From a checkpoint of a small transformer trained on Wikipedia.
Size: MLP 640 squared ReLU, vocabulary 2048.
Training: a variant of Adam for these matrices, 10148 steps.
Each number is 128 + 32 x the weight over its row's rms, rounded and kept within 0 to 255. Layers, rows and columns count from 0. Numbers have three digits each. The size before them is the row's rms in percent of the matrix's.

# up: layer 6 MLP up, 640x160, rms 0.217, rows 280-361, columns 80-159
# down: layer 6 MLP down (transposed), 640x160, rms 0.202, rows 280-360, columns 80-159
up280 102:140158141130167110151121152121170181106152161187118163106159138149142136119087140158083119163182123157116088182106151159134109143130167128145098161104066242086120108146072125141158170114098156139115144090161131144097144133162184110132094106
down280 102:187105091120151163165139130143130121127122086161094164106144115089115140117174159127148111086074095165068106145182076182168132080182071183068148166142135161186115123135150157085137112100113161108072126177144154211102131095106152156166132129
up281 028:208121091120151143140107079136181144152144118128107108106149155139090133140102126164114157088130158099089027158151148177192076128127171113122128098101088171132148145129121094145142138156145081134119076100138129169125161111114137138137067146
down281 024:180133156090129106097117068115097107144107179111141073176124151130130112104080101164144149142070093149110123168083094108092173090131185139208086091133126091077141148101202174068160167160147111145136159109057176135148189133146107160149143136
up282 105:102142060132207098155144122107175160108196087112109104088092090132104126156139128188122192133152129122102133117113168091125130131127108083055132102151071149121170151135163076117152128134135087156135133158159101154166118106095155131155129139
down282 106:177077124152069157055118097164141082075087129143098102177097108103119066107181129191145109097145122132137155122120145106107134135088132131175111089083141129132177144127120127108155152178149160148128169151104130175090069151097149064124147089
up283 038:194128138134169136117123167167150161153188129143186143112117135131144111122086113172133154133127148083102064160164163145163112119134127148145169134129086162165122153150160102119089136179109097174101138107132150107119168106130178143139086152
down283 051:127119112064149124145111113123133155191087113142104138100172109117103135135152131119105048089062119165139131183152078110111129131178135186142152134126174131097137105168088108119164121095141157144148126033165114127096182131086157137133134077
up284 114:128174077106141076129142160070106157124184162148147116141123138156134062144089121126095199150159098108089093137161123142176073107095122063113108095167088110088116128141111085155160136209133059138127083085106151127098116065114110133075131133
down284 118:134124112155135128175082157154111116127138169120092161129135160090164131156143094127075176166146124151131106072129165184139137170118098126180123104102126123166126124108155164135138121180139151119176109143101121133082096139160140143129152103
up285 129:197084137128169156121142172131172134105157090128178161129112129113102164083134175141126172166107133141139121162151118158168093085163201089128163163117163180118112138134110123145147148133178128110125110162182087099165170140121178092164130110
down285 130:079124114110161145112108101114163158089168158090135148118077088152130162105130120089146144135071113125135155166111174051116076136119089128128141092144111092172117145115168198076115098125092131097144090187149097107149108143135135141181119177
up286 111:141114162124138093099151150109120118137141113112107131117102112173224084085112108170085146202134141167155128112181107182147120058123119085130139137079092128117126116119140090104093108151118150160182110135180120211162187108128137160196118137
down286 111:068140139110174131160175125097135074206147124066139122123131170210165113088139148130126104163149159147123127186146168137103115164132094112090107129156158084092084188095103093116139046060097145145149116113190129094106120167175173160132153173
up287 032:186114095119128133094117159136153167125150119166138134077092125131104102101113119175156140118094139109105088160157146135173030110144176148149180141180105130164123156108125089138109153177091112155138077122144157121189142117117210136137133187
down287 033:130084140133167122202173126128181125110095122130054149063149091122133100110155141134131102070141128179162170114153067162085158113161152170117139141123141099117129110142122096117191115086147123150125139089155121123075172149158159146154063111
up288 106:169117029044140136132110139174135102124096126163086119103109130117154144120161152185092179084154128090078045114162096132112139105134105059153192111191153119211160104146135120109096191125108133108118132141113107112165122143138152095111124188
down288 108:111147178189139145152159147157139113052096181156108103184180122126117111158042170104145085157149143122143112131068126110103141128094133121102161120130120139124138138101184154153122130104143149094121063141128125123152084132145120128091133142
up289 033:221125125147139128088124126129166114143124111111080098121116122162120094151128147170127165151104128117099034158199153162176093073152190118118168109134093136150132136143106083156133150160120130135129106092126136127129127113128140153169112161
down289 036:072117111168185132158070082142144086132149133139122115112035147094059141136062110094202131113089144135105155106089151074145148135096161165125073094130104078099118067126113156109151108144124129139125128148104099208109120097160077082180147071
up290 122:190140119123134143171172151076114127121155123169112153102137144163194162146096185133115207167137171169129132168163122115156139117188173090153108145136148083125143123180074147120162140173109083157172125132182146120119130142107164122138058151
down290 122:126216103108094121104113095122154112134113161071115159121084070159111135142178000083093132145153143125155160125159044124140080167153094083139196172135154121130175124097119113118133105093064120102117185142142090150106123178127124180124117114
up291 122:136114152148180122075109159145139079228106084098123136088133163101159049160144119131156145113163159140100058099136180123147113151149113117093146127149131089222127188144138139120164192171134140112090166058094100084173125100144097059138089150
down291 123:099171130085117117126119129102119214169118173107124136104085145158093133124148084075128083139190157127149163082121153140140168068152183125085115135155112153064130148111037108086131102193053146159110129144165169124148138126099088137122116124
up292 114:168069171113094158078133203122133095084143132117118100135117106101188122124175137150224107160108175111109124114164116191137133098119144185122160161128144119141110204140109146135129139174133191158162143118157120150153160148140110097138113178
down292 115:100130167112149157076165069108118120133178105059103081132121206084119103103123155127127109214116163108153162122108038110115127149180146132046132107162148121118133109114109129208148053152140156172139123079123165121118153192084109151080125130
up293 130:095145077128225154135162172148141159112118102129087162096116161147106153142119082125082121165128102125104133199122108133140126101163168119115141095132110174107097113169119099122148145180149103099147099128080089136105150082127106072142069127
down293 124:073111112167137123116141104116131075130154130128083150129061107138144092123103124081092114132119130147203055153131160205129183156134148094141103080120110133126129135141159134142186167124061179114118077097135121129199102113136112177103140076
up294 120:133175121136157088173066188119120182151100083138129127123111168164111109100154129152110161132158172130089090107107153126136119124157144098113094102114101147137108159091142151106164148117079114097084092095170081098141114112117139089135091095
down294 115:093141158122087134095110101083081054151125147071170186156159154143197083111110157160153115106157137233158158138132115157119113100089116079160167181124100132161095122187121118123126141105139166105194137118128085135111116078150146109109091140
up295 120:141110097108177130169102131098132150200124113127128106098129111127160120128138101189150130115156145074138136111122206118144107130210134136133154136140099115211105128146112065131093168119107118139132082140128148134107157143121098105150077105
down295 121:212153142109175120147137129148117173076121096151135162151097101101153065142124156106150086124073133193163057060121103154102161105023113094171149137138134110155168164109145105112130112135126116176116128078169153113133134181102160143128141133
up296 097:115166120092104172153137066100105150109150088156120099138144120087128130084049115114098136168119110137099066181146181116165110154143089110033127178164148146142150163127134055132129111077115089147142103120149179169092225116134124143120187126
down296 106:120129139150122085163111149148177110105142125097107114117131118140133142166176103160131097127120142102182123076081155121096158193090184141148107128108162141085121107164157095074183158136073142156186129082114152175160060153159125127135126157
up297 025:162157092125172136198123166150225156117151128133116130143114127131129107122129131164120147135137119137096035129193141141155080100149178071076163148103098158119138145131106062121142154248107126125143097118127155156141153074110163123136055177
down297 025:140115123126142108078162083080172167098080112124133127159118113170130160118199119152108126180142120098137161135095131160075073137181146146163152157085163142101101160128092149115104148093137155167129099144141213132120129092156121118106144092
up298 116:132092140060103136118083147143136139179152128156132072113084118157147128147125133134225130136095087097086115121135175112154093094156110120115138126121100096232134159171067126138130133118131118129155106093113180169112176086098133102109080161
down298 116:112161118115128107128126153083122149102101173108119187141145119144053189145174088175118182111181119093141118152091148133100133128115209128181159121121144149088197129106108081106166160151115097119139114120109137027124134167167119127177161126
up299 122:169085063117114132159110111161129109158197104154117094075101141147121135085137121152163121126157104079059124110161130140131092070152145160104183176165098125164111114145062094137147149113170158114164086131088115123149128126109171105101137167
down299 121:174132092145127134132122155131108137143179182109138103135091206175124153162105138118177104086105150209118113166184147120148129126105145078092110137080129134129090127044132133124109103075148116133091105121073131207040089132151159147143129111
up300 111:149160171161139088074110161091175131146124143157144127170143109138106135164143145124175144134122116108122124105193117087223098172098128150110116109084135126115142156111111133200122136153167100121090103126158154175064156078075117158134126122
down300 112:124117180104115111113131050136107142114108155200057071167085106198166089158146114114175100103103128093178117130070127088102143112132156077080122115144143069171148109117138126055103111131122139151129144073148163159161098113167081172106111148
up301 025:215144090075207157130134114155165122119141116092101126090154128138105121139144126188141167139112186085102029165204142149198078084146161096103148146138077173134097178127124082150146132166168112111132113095133147127108162143091167130127080149
down301 021:100132007117194101117092110239113126158150100078108213063118144096151095103151107091089136103104097128141153141156158126130151123148128158081110129140055041131102109154174113165110118128147140097150122099093211134157147149157144153130104104
up302 137:143093092147149129139140099152133133138094144156091085083126125131166093129094134123136100139119177147089087174186132118149121072127122105072130154103120155131102130204099117138116103194152106181164141183156146122151123059091161164140122210
down302 121:111104135120096109106123139112097167083091142135180131115060124129100143149123153091160066138137120055167136135112152115106120197120108165132115137088152127033137117137115134135137142136098098156096155106139098067044124092133109143100123136
up303 109:188117136173165111146114151117156205163121154223077089137150144170135105104039116150145113141145162131084075143110164131118120092161165105162103152125135134111170206127102102083066156137149134139061150074095133127117164080126140134178122104
down303 105:160135078092165122172085160127143071133137061121154212127075119125186152147110097128153084047131179102118111149125098148170144163089094137183153155114149187097162131096120122131150113168095148104068188135071106165160114143099184128142136079
up304 127:176140104124153082111104086161144124110116105077156121076110139089121103180142108184103107134119124116030082131218120177143088098109113144078126123117118174127178101134145065161124093155095124120075070098111102189091107137156132117175093157
down304 119:105161068108143062174083168096159119123138120096076168152125180124104080171110131159111188099145128128163165135086088095169126085088154133133120129116056158096101087075119133143126074102164123133078105161126129163058130067152136131126103120
up305 117:117095109149105159113103127094118145084157152126118095127139138103128109141075114115104143116151121127152106172142136109151107097076142169140138129170122158109107099118063077155158173187095155107137128121083174151137141083089113155119137135
down305 120:156199179137111137137128082075130140091079156100071099101154122128144133164124136100180133097158126114138107165110066130126042100190069120141128073162111088133112120158120113144198158095179142140103135136140116105102112175079071128184089047
up306 121:112130092070133111087153210132122131077094156168107151099135130118111099179134072210154115127119100077092119069194133139155123093148122134082149083116104118124177140185123128128083135208140102096152154109134161151141096048140177131118068157
down306 122:093122114138117139065062121215140125101098100116062138172129131202147109121147100104089137087116138117159097150136109047120115133126118029115171107110142142104184152158176118105111157151147170126146139120131171135112046142169173121098087095
up307 025:199122124122159163128123129137228104160167071130097139084056132138098088117137101182152159117108145139078078174188161130171046066138206124112148108155106158169149192203119068153111151169117111136138115142153137153135151136117162075114120167
down307 023:116118111128202177094221095164122120111097130104128105134133134086119195138132077124157073150163116140130117054099132125119085138109113126138161139122113150145130162133115138063152142083121077081097136091140107135139164098156127128155131154
up308 093:122138139164159170096169118119169133180144140121136146120136142184126130186120139188133147103138167147108118119172133142109124161093132124122144119135161126120127124145165106124142090089080141122134117116148121145147088155117185116090117098
down308 098:055154126098102109151104127061131105101183106096112163147145103165111123135102109072154116210163123081127166134091111067119126139168088156145105125163095066134141125155101132176136135145111135141112163141143091137153155143196082130137161124
up309 027:210134114112171152128123157171211107175139111109156163044096146132102081111136095163111166149130158160118074123156147121202078104138140076081153124136081169163143177142132097139112149180131121106125137131132183141128137100128160097112097131
down309 025:106165162111080086161127067130099130130129154121077180148132115083083119128102124107087128145148111131133137183065122150153100147125098113163146065119118131046065131122141085158169136074150049091134159164095113108120086136132105170131195073
up310 125:156121140122153141188138123162137135144162094118181150132143130137108124154120147172134152079149141151122069148158155155162105159149145103086120198109103131139102135171097122143113079179125083165144100100189093150131155163140158090194120136
down310 127:058132080078150114126131120165091016103120138194119167130151112142071135132152095159145126126126071166156111103136122156114173128077111129084138129072104148198116126135139126137078076185139081084115191148067122139187100148133118144091116150
up311 026:128124120129162120122136135115189139125147105125140154132123160145110095149103143136120136137117206120044071162162151109182091116125192131104177130138154156147120138116102052091094138127131122146078074116155162167148177109046165128132124131
down311 022:097117127175133095133155152070147132025139139197113113139115136131134160101150107114160105175146148189122143087144095153111158122144086143106126162005105131106109127101100176173132178088158114112109117202170146126106069116114151157119162089
up312 026:191098144129163151205088144117197125153118110154110166110138145106108096126106100144154167131096144126111112119163198196157115110122147136128123138165115198110121141126109116142150137176109116137147082109138157151121130047105120147150136142
down312 022:108147055157084100116166121129111089016099220158147070167124084123113141147112134130112155162151077160136174121104128134118133157161091095149159121055214121090091093085167152067107142091127171156133108157156136089143176117164125121102119130
up313 127:112118089154150085114159098161207129125207119150122181142094166118155106197121147180167147149093145116058097107157117169143125113161134111154141139106148122232171148138157120093101133109069106104125133082109192163156149054157113089151142150
down313 128:160172120125156126166120160102164112165159169121121211125131167088158143107103218082105139100140072104103125139135174053163153134140094091148139099105090098137064109164060144134146147112218071084117118136154120164161108116122085087159154156
up314 102:144125110140120121182136180074140111115200146081131171153154149109087140130120087115165129173121155112116094194229150183153156056106137088128146101137135149131128140091103150122146153190086078172178105137134105117120174135112142122207160141
down314 101:061093130075155148090188134147092124105143097135130158163103140072104098098141145120138118093099150201114143104069141140068196111120162195112122157084081094170065133198107109121076147126150127144109117128144150156146139134166165134096115099
up315 108:141155110068123131085083088120135092115107126102080127153142122136094106131149115145106095117133148147156104209136150096143109158119100103123105081108141126147115134154128111147143109116158112143210109134129139120135143093141099177162154138
down315 110:106079110169115150134122129117150179132177085132187122140155143153146110134134128109122081164089062161101128133117173143116097143164050115166150178129187136129072166161120092124165109050117162142196128155184139141117122185158140130108174057
up316 102:147160117132173159125111109090149169130127132131104093129089174170135152103151119169054137134131184094095094145152161165137120085113134152122119107177096141107138195091132052094133104155076121147106105081126141147142125089084193148172159141
down316 100:110143085162083122141098088132070139094045199117113116117123160144100123127144131132143121132108117141053109107172156114087202138054111115112108133118079105118154149180135069116086144137143117106173091187129104121121113083161207176072160087
up317 117:152184081067146161156146116153122092104125135123095090182117151169094113080108092132112164184106155086112074168131150162128103065139133106133169105128124196128119222165148064088147161101120085114111152136104130153116159085155139134083161163
down317 113:162076122113137081111107126176087111094111109081068167128141138126086153132149137171162118148153148177158138071092112109083148138059061110078095103117108109144135115218146094103037076204137137090121097083147176196141164114159102163098167130
up318 027:199154157120134135107139174125192122114136135134087128115151161143087114111140132185145160114151157121050046125171176166190080099173135098116166164147126154156116192128142109146143134148150142107168079095155179164136149117167164109166123143
down318 022:129037117132115140069074046208149125145095088153155123143138179120159121106171125151140164015135101167159123136126171119129177112105101100084099116156136187144151099142116143124098152107111171110103175164124117098105082146135139108158122133
up319 121:134137172164179159124123118110204126112144089148074130158140172156168135112114154109160114068164146113089093083121118160147121112113134125100099123096103171159106152122144147132086160131195187154111114134111134073179108155187128118149130090
down319 121:083123166090147162124103101138115106091103089166148139173124134137133136159062132159151099170117136217154094101154125125097118098126126079129101140153154142115144158147105141077097118127148140159133137116191134140205135150175140095164110156
up320 099:158130140158129075116077100168238107116198140120128079107159172135147113150181180136088149121114094085122104150178100182114131092165105137128204111115093132125148125158148072139124129152148096139114114077205169165148159071127117106200107138
down320 099:111119182178105106131103111144139072148115113049052167173132122110153127161145122179138138091118077097096091174149105159148144164162100109072157173098117114154163115154130151186088101137126173131135130128135101177112117116082103067179185146
up321 108:129087112136149157142188130146193117120196102062087117056129153137138127158160106155104096124072108127123120137171144170116130096167163135124126136114162170175108117183115066179145066165112140117130106123145120111128131103080106127130161130
down321 106:056143153046124090126119136096187152107105158126116140106104118156136154143089108152147129145139124135154146122116184127148124158105153136167121124160134096099112118089104096077135130169131118088193164125087178135101077104152096091107102121
up322 107:158131098174140134172128128105184126083129176107152092134131146119115134170145107135181113129094152110110063172198117147173148022136110173133160106159162120150150108152130049105149122126074149116105129061129168150173136088093118168161089119
down322 102:094083119152112152149120121110132126171080177103158111156193116100076179123072151133106122147141103162112168118145136102125194099089058145111115131115135134131097114151125072099077031123125142083132115164126096126113111125112111166167148129
up323 103:147163117099129075169098125063189125168119126123131133136098133122163156128141131137155199124067065134137116164134198109156141085146180093086134173114108138118074093142082140135043168159120104138109073169183184097128224126132128116155096118
down323 106:158076161115118111105109081125145164141132143142108119146088145172174096079179157098223097067154166142137131187106123167018096098057129120144076123129097104145151140114131132088148115135167159159137091104170121178064149099100155116162154079
up324 109:224157106112127139115081135087143113123140146116142104144084194084191110095104151167141100148122107179067072185133118110121123153147119110093157174181096142174165202111174132104132130145124121159100114098095110104183207128103158130081131153
down324 116:140068139119161155086110133140115128108107104075088089137190140109154098086103147116136087064150118111106197136141117131081145169145074120097076109096112151127076104145171122104133135178152107164145171122113099086113106118083120137159097070
up325 113:154151132136122165124143122127180074079155133108188155144125157097129103150126155099194144097152126101104112191158155143137098092114182156077138127101174181099144125170136113145144158105179112153150075116146207175154127070151106129174187085
down325 118:096152142052107067132045120126161165130133133127107092073206117128131093117130168164089113107157106190110135126042111128144103170154123169160107151147115120150193133133156119186171118076075143124101104130108103088108097138148168178095153113
up326 119:176167113138140140116147113075136125102117146132129099150101107176171158183109143210133088068089169142118082139194130114112100119115117122112125103081085120151113177155129129160149087101088148119146131017144116137182108058073123135119117151
down326 108:121201161132088099148246075096128142155076163143165177084094075150184128095149122092159175150125125117142165146100136110072141177117110166128123145161106132091089095143167126153158093149091092124154098190088190077170111138132151145097118188
up327 121:155120154125137085167113149163152138115121108137156107152130140182128057132164148137111093161144153142069120134113102113137092110115133153107153113132174165161133120103132114109162075125149172106131061147154188163111129132141171043076073107
down327 121:094167088139100124093091078141088105117125173154102108147132158184161147140072099159126121041115168143145103187126138106121098113130168135121110129135076100133095157141121097140110072135107098110089094139049151123124149148182109147136134126
up328 112:160116130077190066155119139166112170098142130214121120092153167147135079131124114167165122112174120146136123148131116120107127104124132142135136118123090102173102121121069185118082151175118179185113096092073171143171131135169173167100097151
down328 111:102106112136102171108158137212087134159118060168154167129198096141109154062146107146106104176126112080132139102087140087192136106193113119098063109136147103152162171141145104120090185138151095136085158147155090169130080117052153128118093137
up329 108:111131119169132110115137122081154198170138102132135097092135089126149152137178081134151115148149135162118097123115124106156093071195155066103211065111119134114101131168161106184138102102062168120155117133204111122137097096108120109116087129
down329 116:145122189150117157144161114130101115129142116176121164136077140091122109103147134086166091171080114143161138082078083145091094124091106168125167148116113114153110124070105120112169189153107121131128206149110134131118114116159107102063116159
up330 109:111208109135105143070100148150184125162147200100118099112102121127111072156175103134140126101159108137114126183163175149141090130107088122089175107158135188149140168185177157171137133113127184159083127130111092147120135079101099104131162149
down330 111:140089173095125109144148145118099139054081150143087187165126073104100160133120123095123115144192141063126155143153125155122152065122113093175120081124166167150157111153089210106128197142164107084150198148132135110075108101137134131108132121
up331 114:124126074165093115149093117143193133097197182095101133135134133146147109131095072129113102124126133077099113131111106134153078124192150083104161091122146183076119086151135086166172112103174160087099037085157139101146146119162106136112040166
down331 118:086090129145162177094084102128114123132161154079165130114122119128150181124143102067076112149095080111153061191175099092125124115139136141137097116152177142130139169155164098155083102050160168121140145102113137073127168124091119112145067133
up332 116:152160148184200156158168141113154143111144130166110157119104131123141138153173157141149190102066126136105108103103150131130093080174190067141146100119113122124167115124124134095091165148100092080119143171156091143106166109108120129200109151
down332 112:160181087097117130114161143187131130147089156077141131147131126139136129121118082111114088141127140200085164193156112111159089130137122127087174151125094151153092179112155153092117104096136202125140164170140120145102102151131145113182102133
up333 118:117127076108162119081125107176152076129103066182089109136128119190110142134111214142107111134090125130136104168139157088153101121167142130104129160150078204114103150180110143127149183150164121111147151055148091098115113126153165142109136179
down333 118:068117090102118107115077092140114046087112103110136108177171170064137144118140157125135120122119121140130148091121100157092199124077112126113127178110112181155088107122140148078143126111151148079169114102149145141094098169152127108108119125
up334 099:144107106069171075182092106114168131119138126092182121090087111081110115163173055171179140143063143142144128157119132105120132105127128156126101165178156097147126092175085074083149113144099139161161109137106193140166191143117096147100146112
down334 103:131107124109189134085127143153156162185092129120163123155124137101149111129103147106132110119140078230107125129102148107145120121143096118124096107144119155142061144094138178187131085105107144077098071170079101106102137109161104157160113115
up335 124:105098110096183167178152185158103126143165142134117171147145175114121084172086060162088159104153077171060108124120111109138120118160137100120163102196106126151130156206130137105125098146129170105160137140103147190131109137158166132132088102
down335 122:125138139106115098063135122118071110079128170106156121093110135205120150117186141149163099155146094139128144121108123105164154151133109065145114175130137135114157145081100148059142109105052090170183123182138118107181174182115056128192145121
up336 099:176172120111113092093081179194193112144110138146100124123128105154049110138135162154130104123084133147123100080148098146171087117189193099115155157100102114147164115139143115144156139159140214118127182158128121151174181149133137174173145177
down336 100:082186144108107083118092086095116146147131152135116156176163163160100151100201120094083142098109165151149152127122165153157170109134129131155169103118134173096116093112150156144175120057107111148208143161110131100154105120132098185108154104
up337 119:146130133084115175153148128133187139144138085116145139107148192190158120084091129110132145101114161085102131220102114121137103154132142153123139115177117178113081116172108066137095158115193098187134035152174147127084173116089086123108130154
down337 115:159151157087143074161157086177134155102111094153150118178156132119208164153129104117118131153172151119110087128076120085107110106082105177133164061154164188135119074087086152136141116083172152123106111154139129183135125108149129121155158197
up338 122:157164103174145179132148175136175141100106152127101137142081124120064145136118189091135122126143197047085114166120141154139115116129181148143164097111153164139129112142116064172121146076121093075104149092119129097124105155156154084158084133
down338 122:134123163083135112165106154110154165081108156153113110141082147177113136102112139139167139151124117152127233157064167128119145101109124130152072086130124135099164108121150162095104087171121161122114189132044163099094125116143086148142175180
up339 111:101165118100132124163142098123195160136106116117145202116164119123091125117117161202093126163131156144054096123160097120135071150149097105096209162140127138163180055107147116137109087116140069098107050156161120149110127138171202070153104173
down339 114:110140136112100044107117157120159172111060088178166126148142110146156142139144144118101142179126114174155114136113090132145142101065130117147130062171162129100102101127142135063151156113117131189120135096134138138049157120123124154110179158
up340 127:131087109174155117168167191195154174111151103155129142117113110097170105039101145108172210164055155112106119110138136169177097138166200179123125085159143148177104149127143135122072189160128109083174066164114189124145144111175105108131100097
down340 127:135155081136108122101107137118131138152072128100144146129105070128121203079207158119079115174207172089056197157102113139140121179149135086109103096126133174077142174157111162174152131142141117153106147149137157068141136100106134080103105136
up341 118:146108125109197165156126167194141138109125075106051110094113090123143161193054123107149138066143128143069092152113160116130069150169124129128138139105115085161116180113109185089099141141126162146099163147100145203202126159167137122137135131
down341 121:110094091164153110092108153114070117114174096146181106080129163134098134118138124094125137191111108117113078140159104136140114106110187169166145163144126172120095146090179078096146190097101126127168079205141123121106168123169118165120025118
up342 109:166063118116105166116181164177163080117157124109134161171084135139097167140128108151151170090106165132096120173142091074174109076191137096092131112119157127152122131137164154156155147125149134150171160132116091112127096132143145112170154129
down342 112:127197131129080101136107126132139140093141178163120112099114154174107231096121139095115110140122151140055152128129115154128108133178098070130097103111095149066119115147153139121153083167167133089090155142126110146165141088050127137145116145
up343 109:151117153095119111089156059160161068141138164140136140069125106112107065189123095116165169156100171151108116120164113138130142128153168080112151130116143123176141122132075121098118102165158161166166170170164177106114145155165110129134128131
down343 110:013142134102111249153091117161099083137130149136129128114178155121124186078111147080125105117152152137176086105164098161117130090143083185110160099134114100081100132123182164107138080120191146159127128121118152127131176134121080122103082105
up344 123:165129159094174078151097144108195122111116123136182115099121164126164094100112163124142099122129114148081111129125178102174134135145135125096143095156130146197140168198109141172153143234110098147187127108112123192086126150114137120150094113
down344 123:166131120162063129114141122168109146124155111118149205133098148138112108089144119190165119113100101070127128100112144121095166166135156147138088073101125065143157112094162076095162202144086089140050131104088117119139144102128137123136165137
up345 105:174166112145104136113087150066136121156156205136102182170120162134100143135147126186068127076110109157132104127151166117129090108119075056132120163091150119092117144159142142050124139102114169149121107012136104093198115039137144129159112130
down345 108:151193083133118170132114156132094123165140098066146139114136155147157131113216139151170063097144133105129102165124089119136145081082116094063122131138129145077095158135222138070144069098146181138157166119083108143057156154101141063036136111
up346 124:135135071093105156101117155134126149150147149172126116035121125158109044133097168116101148098114093097035118135138128117145114148155111090091133113155131160142168115190126126179092075136135162121103100170146158094127114148082151123074164145
down346 120:100146109120109147124148073102089043105123143138156103180126120139095111109140144112059152111190167162152116141155134117107106134138113138105168155176131047092155116112068164140139152103157123140142071160151166068099146135146133127106130121
up347 113:132151161144128140145085190114120149110201107168062165110144177146117098138075117126102124182160182157045088129144150171154146131112092091143131101132111163109147176136175119148113115147154189132082133103139162134158128103146102077123125121
down347 116:106136154120099121147125057157127117161095078123097129100098093087180119181089137127125091158125128056093125130131181185130187176142178168120146131147216134087140104103120114119183180094156156173125126052217149121137140158062117110140162120
up348 123:152069165124138141055164097145131173135142137144160128139107147104117108130120089216134104079145156120111065132142141146165109113112146136147141176157132163143160133121097146118097181178117146137076093124119147142171128108148144057131146133
down348 121:097154199077076117148167077120023149086162197160099113162111103140145149144132152083140103147164091118155190097152066146175111183125125113138161073068112161104111083157081147153100126117123137119112154155117116106161144157122104190189179135
up349 025:153134124112138090102122140116168128193116095142120124091135155127121131179108171104112141121074128103122079133178199158181087100131169122072132132164116143138151141123123092193165135151079125125122089105123128161119167113129167143167116179
down349 014:097094170157161135107083139167079177115136142106112136138119126125163153184087124086195177158126190148124145125161172102127144134134120185159123099072097139138130142114141134072165173111101086133129141080092122122132082126153114202130133112
up350 125:117127123128183147112194100199137130124111075125113105132085116106061094160138070094150127173058154066098109140118114194140119136181110128098154137154128155125189149135166152104116172204117135110049134139111104118183179125142109075146150163
down350 123:144123080137117135145123118153135159123170176160031152125151075135132227089125133175122164064119131120101135161098180156077114158137114120152104135103101115161114127093163159147116159105163120142133109152094171147077095135166115139143107136
up351 106:121168115106128152163112180119132119116226073154134149089153097114086155151075127092087100151150130144135049098162169155130087133086145158066154129119133166175155121146166092139132120116181104155138057114153184166117149151137117144100154124
down351 113:162142120165092028182073113155154095115097134144108142099099162184115127223140141161128108130076112161159146091117122128098209147102144103137129146123157152122109110119115092130184098185136111149182101116069087115116121168169117114137112093
up352 116:178153125150153122110110093144133161160170092191060117088100091169147133084113170161069088136101097097162138131128139119161077097147159115144135170124089116167065124166129117172131135165106102163156050087129155125110117088156178101135121140
down352 119:160143134136053109184185186158135086102172158100132090127141133100118121159134146146160164115130160080128186154143126099051131173153101154121064138157150155082200091071119106105195078168114093074178133053117097129162158200146099140200145130
up353 029:189121133109141092104119132133219145150117073165055125108147122169111097094103168190135172103158135126102021124130163156201105105146161101089130154189147133141082143137128120099148163169170122148173079075126147182129198116140150118134092203
down353 026:112091130099173151145097137078179148099153152137134093120117115187095134124048132125129084143140123132053056183074109101182129172178114128124102085099125075130117098160113130096143094106113161119123097114146145146108138159148113134147203129
up354 047:122140112110222141122133140173149152123129141111104135063122167110128089120123120163133197116142142116086058160152169133177111113177157125114138150124071155143152146143100080129144137150142099173086121096123127134150132111123160145164130196
down354 038:110138161109132094133143111122155115186115144098159100114170125103182135119182059125135055166059122206153131123161132147096153135126080086179126209102178091105124092121113117086123123121093132120104083143118156163146112095139102107136140142
up355 115:157121104142146106096155130118143140165212152139145148150060107149200127142122132173204120176092098110099121137124093138116141046192123114112154113104086100177101129154142089190114167172116138173174142081122158119112131086122131147120134206
down355 115:149151113175140181102139136163163140072100131165166078091130114140188126070133152127162097118208098213132160141106122082090180118156155113098160097116147081176126058110090093163082155098127162125117145116115129130176145191108088141107113159
up356 115:174183077097171149179163114136168111161145142124124097164055158151117137161127126123140133148098129103097065156147125146123158000117170148132188218141122173172146126122103120104107135108118082145120142137089153126145097146114147149162145123
down356 117:120089142186145121147154120053123090167128092145164100107176167082154134115097078132072073173116087151129105112101113140132159145103188147106165147123175142169162150077164124130205124127107139182141085187184153073128103107146181094079125152
up357 109:217113125129091163142179096087247135202125105121111120130076160111156139121107101159139111159126101130072116114152149137140130076109117076123177178107112110149116120118102125143145145159161179168126168064132132099186098111127181108118128130
down357 110:107140150136096077135172161126125138124110138091095099214121073112127118138105131111079094130116023114132098113164181098088145155057124166092129089096150160162188061137112143131204169128064145125132162090167143106150108146163083177109158100
up358 027:151124130111140193148127115108185137158146120115103126104124134112070137108085122172177145153118161131090067145180132166162107093107194149107120094175095148155142135143111070107140116134120100112111104079120159134117131094133181128147096127
down358 024:101115102132121124126098158092112134146129132166119106128133125128112090171161124126086112118126130116190117094165130155093152116095106138163130095116101125122142130145118141140138162123107136165136187114106081173129080170120141127158165065
up359 102:141131109103129063139048156152123170116149173203106091134133117134163123107130100169151131094119165060123083154202171096150125064115104138123151102148135111119152093140107103129116101141123123148134058160148191170108204117061169149165121170
down359 105:103040142129128125076103091176142161138154121167135151095138125101098102117123125095105118090138118127034109135109121042091099073156067112099131119139142082032121144124146125154117159105179112152105146142198151117129162064108185156163132134
up360 026:143103104074160163130131119139189138160190100125071151125123121142099111150106123167115175116086083119092074138160142160189118095119159112093126106157094130163112127154096063116116119195125089113123095141126122148099157146137119087126126168
down360 019:095131122150161134182109120134182144103118116112111128067128090126134148101154046175088133092150082132124097143147129097122102143081123164114165103155145103091139137182123085129153201104114146056143122108091139141108142120136133131173112102
up361 114:207165082152172085141122160148198131077093129147109123147136129134165149127071105146178195158135151055094109137168088138154145109172139097063131150081097159086140114151095103105093134208180105102165151113148153126153144102136118179130178201